{
  "init_std_down": 0.00315,
  "beta2": 0.98,
  "lr_head": 0.00441
}
Each number is 128 + 32 x the weight over the matrix's rms, rounded and kept within 0 to 255. Layers, rows and columns count from 0. Numbers have three digits each.

# layer 5 MLP down (transposed), 1536x384, rms 0.0574, rows 504-709, columns 32-63
151091082137106064144135128083143178083093127120092139115080178210151076157146124128117101144127
124157090104099075133143123079103161150077120177148144135166112148179075106172173110159103129082
095072122085164098073177187151117103136108098194118127129098073092108098185074104104098124191165
130103121150112150125128131087169110122153102092158121135125147169091081128089142105088107075165
136108108117133095058111089175103116154119061138196140114097109122131049131128118157107156062135
141060158147095150136153180118143178082112121152115119125144071202092095148097127130169146150144
119110136182128155088133130124140142158157112130083086165099114147139148150156079133122169145133
190099061190133204231217149121126131119048112104081134112123102170152187135106178127091122081128
150158118147145104126135085108120134126126124106110132153133131152196091069104140130119153170166
131099073139190148124097102140133163156107102136128072110175118110073108172120158136099140130125
106073077098109114090171077158111115067112115133151093119130108100168114076104112120147117086178
163149156131057127155125149113139135177173162221102154078117146113083137152130117109151081148150
177126087121150194087127040123171110184193118105113136131103127085097147139074135087126193130120
128100138112157116069159070132118073145167105143116170145147096161112094127153097128147165168159
150167127072152060113202093100088140154143124126106079089127115155127166104083202126132086112135
127072147121083154163145128163176174093084093131170236136122161111141129128136130154115121155130
125155140151142142124175111134127149069118138125154122152119120170172136092141138121109133177106
151106156141142138212152117136128083122128040070104154125109080156115131107088122156173123122107
075096116144117070105063146155088186101123139121105131139126059139167124117111156155133074085114
172151136094112109092140121097060144065127128160091136098124103113125123141077119064137159103113
121165144125124136101100153197107027150138128140096111134145150083131144125110135178118178109084
129195151101126110051147143131127100120069160102113101124181116109134106088136196134163087143148
099105104116126164091128116128084161158152186129168158101220104110102124170127104109111146139129
137151101105118154059115136138146150118087147055165149094105031124144149111125129094155111093148
129143136108052075185125113169127099077176140130103106179191125147101152121171168101084145114148
146115106117177116071150127097116117124153149101088140129090117111125124136145110078132163121116
154118128109148119127165140105073134137164093153155156135057069081111183129147142174196129139111
135118114127087145104139192108093145173154100200097152138130183145107154059182204174077119112142
121104130125130168106146142130135090118092210131131117096149130102152081149143124107148155156164
163132116112120176126127097141114158091096112129109098117098160157091155134115125119092132136122
090145158123184091163108122133140106154154150120136139099168171133145079185134116107187111107099
146146195105142155146125170095114116124184120064152162125162135177137170117135047093086124120166
163148136105107123159076096117085111148123223144107111152107155130073103117110118066154159092182
153149153166124121158182181102076119144088138081182074107143129146172157112061169141150090120095
094157156115167103086134156088138110175138130179156140126165145135138161119118094163128153146155
111112112170177123154160179136153116125119176095100103140235184151058089126182065144107105195135
204144107069143080133154076089135107064155108089074175146099193074124102108127082139139151067129
172083112082048184123093140094102117091173104155118131073085117099111153159131133101107127068142
080102134159104141092144109164126153120119083101147088141130126150096133142156093155124129098097
139135117121141159105136035104139096112071127154096174150058194109141122141105148084139157167124
135160151143147153053080065118162116148064113061125180164144122152139136071121129089068176132129
071134088210166097113139072089153080144128151105053151076125157110132102163077100175131158130125
110122092151122111136099143120138134071126124115127135090133153116184131131124120125158136097129
119166172129145122134131088101166143139154128072127112143129126096119142144214089135118115147107
129147102146157071079097158157105119110137124167135085094145098096157131099162124139113156148168
120118085163123094160166121110139130134113129141149157129097107140148083106164105154126105095158
135120155142095143185194095138152120153158092127128145102138114125132140104071119133125080080093
116139095105126147065113177140109150087137113179149104101132144114135109093088102170147125061135
146117131092147084135103117131121116098120153113132083112183079078170158120115128135195109191106
086178125091086141118103116096108156156149113114164093117209089125148201138148127132090155155105
128139146128103145147160088165142076090161117132126156143113129139080114103179092142093140101123
131122098135130122163102156122126148110158113128078086079132151124123116127123110113149111063141
139178166141117117124130079108148099187105121156126112087110130134133112113101137149119130136113
108117143119148115114117145164112184141076094108109080111121194113083146136139103098156161089188
118114105147127092091131176087146129139171126117146149123100194077106181199151106141083137122132
199161112127148076129160103045159109078147084101118128142130000192138184099056211141135169110217
073151129131188136110146074153207108146098159115150097146104146120131130109085143153080127068107
128133151070100126144136129098103147148104115148137135120107139104106118111129111149125126084128
157134138120112143168130126157154111178180140175072146153134113120164111164198108155186168187147
153108084148175159090135080120190092121134106110115115179117125156140121071086129063115090124152
119145116164105128092145114171129134158169131085123121116145170140097099144178127216155095097076
138133098097133141067093097160118094086107102073072138095140155048167145138152149113128145181133
106107120137139111061162123122119133137059161100164126134184141114096091121148100106144076108107
145187112117159201114088172057186172163146132166101145147136097132132128152162153113163138104159
060143202151102151136121050134097070161142145091185108156103128182127130161157100155106122082127
126114200125094100118181161134156108102154131155127080126131116143153113102136170076120129182112
153148108140160135129149164145125143094072114147091092083210090094119103160128099075166155124121
085097138135150114128117148148136157154173143149115181126095140145118117144153111148134132118169
164130169130068149139145169162117157123168092126087112118149189128158106130113170123126155125130
172137109081142185105204109048068180146094130150092094075043169158114135141131071143191113122159
127137128080121113122126107075100083184123133101197171126167113124159151070137133200121121112025
201128098144159133109133115133136118119098089133102152182101147103142155139175134122119182209098
085148161090110126103077125108112136214170150101069206124146116159104150177130162140074136115070
183116102066088158164128118162067138159150136169070175050162147139151109126141082150064077114142
074122138087146168100062096154164164073129136056131121182143106173121110074185108142155166123127
146179183147165132107101136148110133185123067094114132139089095110144203114057159142095113084097
181105116161142166084088101170108138126156130120138111105124132141149108165166137128164123108171
108133106135171117114099111099164164131153175094159089098113163115135127120144133188180104106091
190123107137101138130137173137090096063156120080154131150137091104141120098131114153121117140128
138152148162148110155088157158153122208089142179104120061144077147146143136145159155099110167130
115101092176152113095107120160142119112081143141146151119164114092108164207154123136085142161076
100120118210155119197160133105150118118121077063136120103123114079170204102074098121176104196156
142118112116095119110134092105117140150156126106142150122058174116146065131137117109123101164081
105147113117109148133119127235161167163116111081099103140097131143160133158110125128116167171135
088127099124104185119087130176095155119076152124117143127119081180108135159160140174094136128089
177119104124145133055070107133126163099106117106157158161171128075144142100112121096113159133111
182154111090147094061122134146138183126171110137082142135083115094100082139147143126167101165094
098121122140129102115154133138124120145112125104066108104106145132132092107133106103104100146130
162096108101133178141099122147117121100181127162119114106134156159126119112114081055150187106120
143151140129132149120085129162117132173050143124121149083155137087113094175087125106076138122118
155105106116129131123105088093159189147111093086095201137175171122138159137112106201110179193102
121176123126130174157077104101108123118172169163053144118104170132136130148216143107097123142139
101140125087164158117110125144097162110122169173121107120142146108165100126118155145106134165155
138106163152136113154093146108097125112115111172135138070119128130136104159112152187154132109120
115108142131127128133139114106109177156182150132127121087128168154139089087138115173135125100144
101179115147158142172097040182151101123096114091105165166106127139140140140120121129129128136087
154165127128184155137118115100083155141129126157131110089094129076152139063122158146162115130114
159128119138154131101149161177129166116091152059135120099084127109134085065124159145134130128114
189136098098107154124111087122116154102091108126165096154143061126107083163147113102058135089114
109115141113107143134183157114099099098146144137151083073114164119158147145139156124159173128143
105109096180139213111081125147115151186091120136139118106156118140121135110141156157098129184149
117111160145130150150089154147083129159123137103138255098142179118159115060168129143118145083084
156096110122075109123112122181144131092136135153183069171116114147079151145155109084099177121089
112084099122154172111103123154187101099172093165131154163148085151118119120138122101147096131105
089147169108137116062169161153109116167121146123157149077135099115138105167155131081092125175083
207082137128089125153137193100112172076141150112125163135100146080129118145164189083140101134104
097196075088118093139132138168175092109138066078135108097178133127143098110091118088116150140093
093166129158127150154198061085097164121101098095100080141147171124145152176083120048100172101067
128148181149122140115103045163142134116127092107128112115123121105157131142081217125159140123120
113061153170154161133155059082110179112120121217136156119159162168141124122069138130149083154096
074103144060105154107082141114145178154125098159105165125138136121129111135128095124135120145166
134111119137187082127158105172123127109136106113102142147115207162198171092120155119126199103139
107069126133148138150121129123166112073128137092172157135087154111135116111130147132145106168149
094113106140087155159110155076072067181182116134154138171144167159128137115119110085140128137107
158076137127127117129196089172119109106099142057115168104164049149142150144085131126120157115100
102081140102163111114115125102123134153133182118186110102143158135135094108140082180134097129144
143151164140147098115145099104105134163181107096159145174135188179135162070120109143182088085145
142128117118136145164146174157131099157141116139148155127182144148087082093114080119116101101130
130185154144121093148098167145075117118096111129131088138119143118058150116121129138077156131132
140140194101125154189128120121120133111160171145148145160123115098069172125094122160059071103142
162109123068124146121210140129084137098152121105141112117144116142080160117206135125153104147163
131140137106118120168147131177165174117095140147125125141149171143094105117100151128033169131128
161156134109127117089109116122128102127072145131062085197065136095155142115143139119112144148105
071116124105186167119099134113161122129061125198067140115124071123111174142110143180129099212106
113171132152122136116125072112143187163113127140146129105102161149086099104173121142107135125126
184090143161104130144075125115119098039103137125172103160172115122130140100163173081144151103120
119098171163155100122153119132138152140135088149154158101164131207143142101105091183152114175136
156115155125111145133127136147183083133130129138080149159109104104108132129136130151111088127090
128161088130103128127151117139132177121123141103162167148125163116116131107141131115102148137115
142154076171084135106160141145122118090124140094171039030100119191082092197062164077117155106149
077105152054107147119119119167140131109098119092121111115160061148097139164099141116137151107163
101163165121136126130109176123137109167133111139060144077145126085144115179132118113172142122116
123085133143141141109105123125140130118150161117119101164129103082112141160155118100126108110141
124092103121073094113089139104133101129080123135061152090121153144127124131124121148131107112124
100169095081193152099177116078129097147088131114131066109166121118104205134198107134164156119088
096172129091109140102106158115133160173162125129112155144062126114119093104117103136092093156152
189165102185114177102134192086114139159142149092135140123130105154116121084136133112100140142154
141142128148123158129141184084102120136114140103135116088102094125107145111146092132117118085159
127134143108096124063138122191095114126123121115118155108153122197055142137150115039092115147125
144137145059116166136130107179141160159125120129117115128087121131142187103163130111148170160123
121189108157117069124142146126180122089096117115133125198144059079158137136077097095112149179100
105062152125117157092110094171113147154105150146136114079118149106080116120100138104108098112150
140101135107195115150089123145160088162021098108072135105027092108140110113088154158099178118117
109157105118166141103072118089098103103121127113150122124104117155122072081180137185157153082103
137117182118118168109190157121151111100040101140115121141141139128140139166172100130174119176112
137140144138117131149118129129103157152151159099134078094140126150121120118095093163094133155186
132109098120172126146112086123151194129142133076106098163076099141145143100160131089067131165102
122119064149084101173115060079186116099096173074149144153121084090095121116094125151135092116133
120124124090117185119151119117082082095095098170135156135137132138124124110150106165128170101121
123105159159153100112065145125127087131148140118116162129142118134118091179143181134162121129158
047166141150142139130175151148100051185059134038143145109156097123157121119137111100150111094200
116126099097127185118101123100148144116145163127164098147116122105125130119140120176110112159117
146177108138149151121110131117147133108129161118174089128110141158063169137117070113176160143117
125127082152146132129133100153166160197129128100177141075105154137095107175153131160094142082082
172154143173115141145156204156096094138136147141116115169169104137158140131154155116131099175166
180137157153082136107109124126114185097123125124148113131100117153198101171069105109109151129119
142142088152148127108142129092081124127126056150086130116149159148161124071118179103162141088143
161093139115102167095152080110146147101164082154127127104126129123101129115163117118153172114125
109133130093081191172112179084092089096156152135120164110130138127159185132149122117098129141083
157102072087094121153150129095107120121117092180110122068093134172139160146132097094143153112111
131146121114121179089115138056127112129164184108133110108155167088134120134127154081103116038129
154110165131082174130125133169146089160131135169085250086129182179085170149168170164103194110117
156190183143186175143156113171118102128148090143133122162127115113157120155133089143107109100182
129161145136157127106117100095165152125130107144128121128155087126146131110135177153064146114120
156104180110072144144161188109078124128117128164128125066126160124123161141138119158136168089141
134113159074124070109179120110135096159126099133133205119118157101232133195106124000138152160144
096171171111063137149155175134128100161126118175162152101091143153149161146111132149128101112114
149097115120157171093150055129123111141098113135127156152138127118137151107090132136130120182129
146104091120137174116105076118073184136078177106172083118132151116150096091088123149135142106127
154113199136122090141158161113136130048187156124137124127172126112170125136140120119159082146115
096155126103140144130135129106120088187112062147096171127125150066200148110112142109123083171123
143062053068186097120116131098116110113112146142165084186143143074164055148126109216106093034099
078133114109139131068162113119162108146161063114109129121132161158099144150130191127094132124153
034092113054100123092209084169178113112128115127125110142148114097193128174111087090146160161140
123191161164152108090127150074168130161178093140073149121132146195150136173088106180158147115177
147091142126122216119162145132110113146099120131157152097088076125117153098121121128054172138137
116094132114081109156094164159137068162176143172118129102126119158135087199136143118150156059130
128126136152180115116159202126079105129138109118118220115107120121154117133085180148113137072132
031148166171117171133170112120159169152104145136052102126096208127134161116112148153156120185118
125088121202166149152123135099068111175116105124139112086135191160144109172093121114122107145164
099140127102174230126129141123213125135165105096160118077143121153114115079097155117096151109130
153105160142121144126136129173154069133158127140109134084131085159121131122095131057125076167132
149132117156155082089153081120171103109115152120181134150087142155188141098091168091150126207091
137148128192162129146148086147121163070102104062113119157169085131092129125098123077121193131125
129088150078089121129199136131082152167203086122175209151113142145151136182215171105142152126134
111083181141172183076160132090180161138102156104130097121118155119107135166131067192125095185146
093141072124104116114130136068064129149155121142148109121149126172103167221172129084061143109157
156145102174145105092156142071156128093136145145169204144156163101140162023162117197107106105077
106107111101150094232140117146130070132106137169112119183122131090156124136114148159105090065090
133133105128128163141154071073105154137093121094054098153129076137098114108124137124103073138104
170120147127095166135110143125127131124128135127085104099119131083081116136134187089096150149172
126037126148101142052113143111099115144076137095172168138082136100102179103078148117052069091168
165208133143087123148117155141130125153076099159139105144116156119129182112118132104135147107096
113120122159120128175101103150127128133040103151163135158115142142158157142180109136182119118137
084179123157097101117098111112128143096198119182131128160171175162119046112147144121122150182146
130171090155125140123121147129148201130117077124155082098110113181152038093173122084144111097111
108131141149096122098150168095124158136144159101095154127208107169140127155121061114160131213137
124102109108123106109089096156172178199147118142134126133147133124090131231156148106094135149122
077148124149144158070113128123082147119132129101164137147101115158138104164113145080131120175123
120156072121125163060115148147178155149164101115151144101148120084097149107083090193121109146135
135146159152158124109123172102156151118126136128165113136090192138105110155157102143136126173138
114165123115133123137122097119117143156136184087132121131154131146100084105118136085132130134166
161131155146134157117123159169091143117138185117103166092129179119099090112153113134114142108138
067049160105165137146183101093114099150103104125149185110179149149123142074120092151150135133158
144132136138183116180131162100137150086169132140119162094171161133123105126122141145152136140195
118162178132139089086165126115116114103130141110130107131135097101134129163086118155149140154096
# layer 5 MLP up, 1536x384, rms 0.0649, rows 505-709, columns 32-63
137124138152110088118182186097097123131116150154113150186073156096077150074056122070150098111083
192163095136070146183101159063118185112148111137141129121184194136150127060179135117204134118116
183137142132084124115109124098108097084183128171087112096191124134110133132145065138164100155094
112142144155164100132151105090172119142168107123079112117116139160121164113082134097094109189136
154132102074156065147059162081152138168126214155111193134168112182127211144124126158150147154130
101139145083157092190109116134130052061174165208162144119143120119114158112166143159136146132129
151147121138149116184177116156130155176170145093136233213176122083109114152155123113157087192124
203139152059146069130131116119117141115162116142095149167111110116095149142149110120136164158144
170084127118140090182111104127189161101135133159133143191117146121149175135128106129151142172171
132061099070095129129145114135164128113189113146139122129098148074123166119081052133122192139161
148123156096095087179142113149116037104105203179098139128131080079083114110077182117115142130074
119167139201107124136122182119124078187119137171147133185126193077172141103171140165164106118127
150140121128126120154133188124107128132127178114133153089082148109134122077076113144132114187079
070080134105120158152119109103150122116200068149162164112161090079087121105132159151116152139147
122146119148120117135179174114077174101196136124067126084132115109094158128106099142112160147108
143118129115143116125099127127125102170138132146121162096158107072112134160137122110135124115160
121124108094194082131112132092134156125071149120127090143088162090152106104134162099170178169108
092131141124126081153068121156121181091101187164090239145135124129094238135150170112120149144072
177138116072114098170157162140108101104135164134134137145188134132116144057129152130135172178112
118105056078088132131172145114137130080130132100152131105105148160109094159083130058110120140168
132147110139148159147148172081127200184171164151105173119202075061127124096132108103175123178131
141063149147113043127097213091181136136171111133088102139111111081115139075136155090207130114195
158109123115081131190106150131152138112121174159136169109143135080115166118178132150140141161071
179149136060201136193067082083117141096139121188119128121138187142112116123176148110127109107109
134147165138112128163109167113109148080168106161114125102140072051145139115147167115139119183173
090076155115094109162121169110123112156102140143157146173156109146145134136132150080141095126185
103117152154185135106147079160128135111124137113127085132121152083155123134112097147156144152116
087125131100075121126114188201111138126165095109126176174081122073116143087151065104144167128108
121094090140156127147102097081170103140178124142115132154126129082174145163158082137183156142168
138097101132076113125135144130145103081137136114151117150103059123099179071091173064104158116134
100071132114112101136146145115125060089081144157169102130122131135107098156160151077134125129111
135156126158114092130113096099132135186103122126121118137104114117159118134113062101115119165127
146107132103143109103164155111145055127151160151174132144157132123088153115134121057145115115096
101098152147149134115111143113120134119072110111117112110103157112156162053129148073088114131191
077142121098185122200207144134093153188145112151140165127152168090166145137153125103126132144115
103098130122126110134125101084186128088113088157137147154141121134094166110134156099178168126121
143181097129131111145201119124132139145163164149119135172118101125092160096059108161115130151121
118157139058120083105143163118084105165149179169139155123114112129150131116139098101099117110064
142137110088116127156113132138117110127182110094101076136150112159139149168116121089205172121043
113106132161130125114132144113201082170137114123185164182160129072091123125172134107119130125081
130168105101181063109169171149088145133109170134108154112111150116059155140129119085107124175189
159121098117133154116109103164181147109153176148169112166144104142129166126170145143147127173129
078106139084126096199176121102105069176150044145114175146074120159175118119115175109136144150157
126102079094135120138124120131155122150082140084130114158112126132085123121108155126139125142091
113104110141096109188105122074086111125125163170150129170143104134137148109104173087117106137160
099067133119146099126149124178159063112119173160181150131163104169108128100195048170120178149165
152158090122124116054144109125142152123100167124104166152152152135070172127068157104154127154131
194108120089112166101051126149137153166135125155124119109072149104152150108146090107134151147164
131107122093175088169141147163185148165155107178159134149088134077160099157134113130132184171200
186101077113110074147108147102145158164150167138161145149150129108137141153092128118121115160130
155194093146111158134116200124135117123188138155157138164119126089146117112153103138194227162089
119125119100137151150127155151119095140141129156090147173152070108132160128106072107194155111140
213091151126120125202118108098115122171140178144122151121097064137145174086130137164124142108097
165055137101098132126141170140184171127145120118109163141116127138154145045131102125122137124077
149095104099105079131103099159194145117155094083151150201165051112087090162136106079081135196097
171146068122107077129104200116109158135070108168090121080105102110161110144126155122101127138099
126122153148186102100167112111121072109142139116099117144141140142192129090127143104209131148124
110113102138160154089156142117151103049102083138071114097107063162100148072162096101168164122080
118102163088148096149132139139163151120138143181160135187084137124076137096133156110141126122108
121131119127171104130135104109159130124116125130111094135093140114121159152144128097141129174129
110118104116129017133071113165173093159134110150054113154146130202174128106150085142161139129144
127128165093098154191113121133158145097130092169100125151105125131148135104090124091128161116154
105088156103134133162111118110155078088100197129124125162155113167104156117151163129126126147123
195100098152154083141050184119182147087102124187127149096157106104110146149155071167157161188113
171168137153112069164136156129067093094191107160178144168132068115162107107127192110118116123054
111138105135138127148104141106106075114116106128120202152085091117192156160120139125164185145177
118151119175171118141130151077123121116103150084110098127159122154150142118110079160157143130123
132166132111134087112118142105117085111159123196118157163181124098102077112199104110152097105106
136127140052109085168150110103077135092125092106170078165119126141078154114114120040202101109105
127124106170138075123092128109194124136096158171098128117102133119165165121175162104135168118171
118094153113127122143107181127081084149125107145125123063107100143133132059083118119095177105084
167152076090155144158145147111065123071114109150150127196083164110129110112088138078140140151138
163178119133172104172151132085136127153102118119139126125146097119085134119137097120113133184114
128163153106041093143114137106160166153089156095090110161163116166146238083167107121170107146090
011111134159136127143138156111110079102093164177135232148156117060162116147146123136145045159122
078083109105144163117123158096144155105167150123142126106140121119071149090129119078162121119089
000160045106124150155143090163140099066209175121130119157119111136145085142141143075150137160132
120077176067153126164113195145121114142122129162125105105160093113202120095097157100113114157162
112090128136105110155168143141149160060163142120158132100116153103117158099109111149104114146119
154142095122127087164115161106054076181143103128077108123086155104148091177103127159114132139174
128141152108136094106121158144153122161113087091063141125164121159140187127150094168145113147164
129118142168109126194188179122100097125136133181167136118180140113096152149171112003179152119177
129151150126097112160137120065114074113135151207152167115141128099100131080168131160133133118152
053079138151147091114148110102160103097130181170151134165078128172064172123161168146102144181202
130123150169159094178166099108129089072169095128073094131133182189177097072103174069208144168141
075193150119152151104153122140133131129134104101114117138121072161155145162135096151115170126146
173130103129150137187131142069117114091119137127147166169164102129102136123141193111195161126130
111161143077125100147120196152074134155113163185154112139096131150087120116131122154131128164168
142126124154100153135140149168106113107163155094166138119155058124122159107174144151116142151139
145112109108120118122099187102119116130177112164132180118113166139087123118131113102079072162134
100135085118141158178133114101162101099132117152088138130089126161093152099174148117175150203118
134057116131122149145110136064135155148130136158141091179114140117139212150135122109167110122194
150125111151048112155159190094139111078165086153082121140141065136152143051175102081094142152111
119141108100112112103109150165161132108132110122122118185088113124099170167119104124128113166091
136119131096132124126126103096128169125185151179143155144158095130117143126165155135133117148165
107121061153141118127076131201120122135149112138150134164127093109149145124096098098139140120119
121082110103161102148155136092160094123151148177174205122138160136054117095080156148157118143138
107150132086174115097112081122154153134115158108149130168134118079139185170126141112104149147087
126163104123143095165136146140105138091111095138118156079112067125159146094118094092148122145106
178110119102078067152112149136091123119123126153094077115140165108170153097105146184141135114144
108150153131108101155164164111138162112139175190094117153127110156102163142147131060177123178112
086135124114064138145152117144160112113120102148136120185147161082083129156126121133122159165109
150162127160153132134141167117075116117113167113104114114123121116094162069198085084075125127052
144163133139107064185155124079095111070090162133130145195126088182121168157157153107205159122115
145142058157063103144115152101113186095132154052135170167123109115071105105180145126142119085116
114092069151136080135136108126195111102159139079163122116052120159120137144106111134165141130137
125118094107084126125130154098135078150133093127135168176141132113155162113083079114108095140095
116092105081105109128166134158139097077104116145145114148112117136173125193153096164129129122089
125097086191106000139153164091115131119099141139105161162084158174099134171135134072147128159091
182184099193141115174185104130098080110135150102135110144134103156115123126140162134147157149091
148156060152051124192052125155105147082144158112102087123105104120148137107116068162141100168055
128150099119106091142133175146100115117107149130102123159127068086101135141109089086160116132097
103136132134151138213140140118111119140195110128141142084158134117136136193146161140084149143089
166161125075127033129107138122141105101093129188162131184050165103131145159149173107173137134144
184178094135109111135118154183172137112141079096052106207132101100121115144134149099142130149106
111075144095081123148125159148218097129144126135129080139117067099132126141122137116171168135174
125175186091087060205082175174142061151134089164142122183123132043123162161122099057111157164198
126134107106091127148074207065098147123147133194134163199134102140100140134171119133092166176151
124152078102152148091151131095129080124135091054076111138106117093151119126129077110194136180109
090119157057074107127121187136114141153115103118130174099113190119126144169116119162092119204191
056123131129160108167127131078108053155141061090096132134119135149160137093145117039193216132142
095121107135105152204106105165126114092172158143164110127148140191101163140175182123155178139131
120131101145099127163158128140093126147174199120144105159129068177133134096158069073135177149171
157094122060163121171052093158141171095084110223095079145142125202148129086140114141189100135174
067174073086127087131147122107141149185126123150093137093085110080147106130079091104119090154122
138141121124134157125116143157108101135172188115152109178097116037129121161120189101162139131177
166191085101136102135114128084139091169097163138121200140163140128167129066186095115175097109134
136113116109156127112094125124128100130109147126147120073147111123107158124124147110185132129160
080098112154140138087154118156179109127129156178160155131139051102131175103182107126161136136138
172137133151113111119114140184140106146180159159109115162108160109171093078126189131104125159099
100103098091085144103101145144155140168126110125106108188081093139100147153169134093113160139122
129130100106109069126152132121120128114141152173088146098057153132162111114076153137156146148153
124136152066111088117061173091144118076151128179181122159073130085089110084138067087171243133101
173124126118093126140123125134160121083165156145140148145158138088078143133135184113125139073136
122099077116117118126109121177177143127146135100187099133131093140102135092119130074146142136096
121114116107049109149162176136159092092120185175107110148102117174112101129106115161132106149107
080110149117159114114066138120093130161162105191159159171095108109116161152123130135123148122132
136159100177069161117152135096074125145142140133138076116120077135156176100127103169187137166135
098141072123186111201104147124113133124111103185124110120150097133161150110098163089149168116129
164088156069102113163119138087094131142140179149157154128174150166120116118170173158134134110140
100106109126122119135113111152127183122151138082105142153144080104111116094128141090088150135102
156100148126139094154170179073069115141215143205085082109101139178131149144047136121138158113127
114081139148128108112135081174127146143147164179147115141140144131114153150090123061103122143147
105107135115114125113093173120156103155100102118165173128125139171121160129144161090144160159111
085092153148128117146132136102158072063075153136144113117158102131122118085145138138116127102114
172143148080110155141128193112143122055097122157114131094131129136135118075111182140163135115178
124139115135103136113094135092118074078129120127079177169134110104167133132174121103188166164177
129129119107159032135079188112153144129149127073132143166131085112131158126157132134185116151126
161180121072067129153181125113115141137163107136088079096128162116150159088085107082131135141091
111155146166111083207085107116108150135148094158128134147132123127139191157190092126156108164161
111175134161093127110138149186138099125120133087116100137106082117106112122121120134137175143087
139100135097058107160169125122103090123165174161092142132173116120132161135134101115111130116159
103124099075151111154074119097115166093114126125105124159135139137137123143189161114136150143070
133072151108166073132112156166181160173172150175126126108163070185158143156127139123168161129181
104096097146120139122180141137124111095134136122115146151100096088154108155111143068129152108138
103148115157129137188113135147156147127117156154159131143104162134075151131167109168144112125114
149060093087114109220135175058109140145130157195127146185087155137136144109134069143141142111166
153109159134051157163150144133083169065133182104141123176111110133144144133175158054155164134067
084130133086122156194104187135105119146103082154086125155128166086116148130144123119139131145078
125111136099114135120136173084123139117168132123151109137126104148107144062155096150114150174110
137133081082126113126098102152157099147134172187145143136101085127169128123183108154104114184194
108109088120078128165101146179124133140106124140165137107072135130178112153159153131153211125100
120102139148082146112129140118085130121117134134095139141091115153124155106171142092157124163178
103072095109155073140113102182175169073178178129079141169083139135149122129105128101156105162140
166124103171129106081084185120140163138163103118075119150095106141123106150194138094185141139114
153168131109116077116157162188140127132157072111106133132089071086183137178086137151154145165122
133068104059117085145071140182147099077143141143152172217167090178106152127142136090151172166121
136139073103117155143080178132133099125149151143145161188108085121104140114130152150135185107103
101097125107113132143161104158128098144141123208092129162057162112114127128188073100097186136189
089062115104135100149134123076144169118164140124100161167134068205166207128179098047100165153164
105134069100184096098113166099180131135135160137145178146131135133153104179139149150130164144144
105131092162142101173083167110136094109136150210133159141115173144129154105129164141145161144146
159170083201116072117186148125103105122126172177132124127128130102160139152109117107174132185100
146185111096073083141113151151096110127157122143120117123125156115067066115137161143134134125105
175145102140171111117120104135159130106097108095111087140121129123087137139108104129171121145088
139167081126161126115139139134143129141146074087120110159137088114095154099130141097093135156190
174111080139095114138085105122160189098121117146157080130128121115086143105129107078137155144155
136139132100112141133108136100150135113120096169091122153096125116117149119187097139162091123096
133126138071118117140121120126133125119124151144133134120152077123142165045146048126148164147081
167132163115138188131136152080172118110139129157155175104198127142134140140139212116129143089152
146122116081176106146101074108094118143142139138181137118151070047184165103125119130186134126156
157153088145102161176110108139152159095073149123147161151168073100131133086168121092157110113097
142083129112067129204109143073156139172149134199146202174111094142149144069153161112169158137128
125115138139046101140109201133160079114123166101135125213109098066084157128123136154216164113164
101150133118072081122093129129130142112127052137120161158145095129111124138140100146137162112072
095088065141144102148109203096103106139096135161210201088183125175118154152135153128092161125109
132149105126158120123154136103157130148150157159148255128172157095176161046125145144119107198112
082152184166182136123098143135111160175166119137117119145152133101117102119223097142166141113102
049099061123173091167160101128156076152155153082120117177131101128128160175163132089170143145123
113132113145078142180188177129138098124130108101119151227203149179086178147117162132120112136130
151069057131144071189090127152135180093097140144124107143054146067187154071196150119181129231098
190118152111113102181162143093155130149159152175079182139124105162112123150063155113124134162147
127172067105066079102107142125185208165133135134099132069113110137071126124134088112098129130126
113091093109122088139092130165175087131106134120169147129110124110156179147126107133217160153138
098111142109129153134180144128103160123156155150125159145073101043101141147109180152116192127123
093113145154108143157105157119118115142100145170191132185126199120104183191181109106073151199153
132144154127116111135149179148088078041119147117126160161161108173150127104143108130131139146118
173103107131141094166109153146141111141132116162117129086176168078127200085172119121133111110123
133107164108095086130080195065173094162107091124170184186123109143148134112221093088133142115121
067133070129170056171131137112230109194198089143073127114166107106155138129090054115253142129113
159121140162124120109135114121086185166108118122126140130133099137137147144122116138105104117145
152139165117106113146140120107105166141100137219127146134134093133138198182137082129118135171107
171133146143127106099096145163189119117133109106130110160090052108127191131120060120145174152185
129123090177113120142088144141203126165104175113109068156089107131116136145136146106171111133125
153071137139118152179087114134137106154158140130104150119129130116150148107212133111098124092132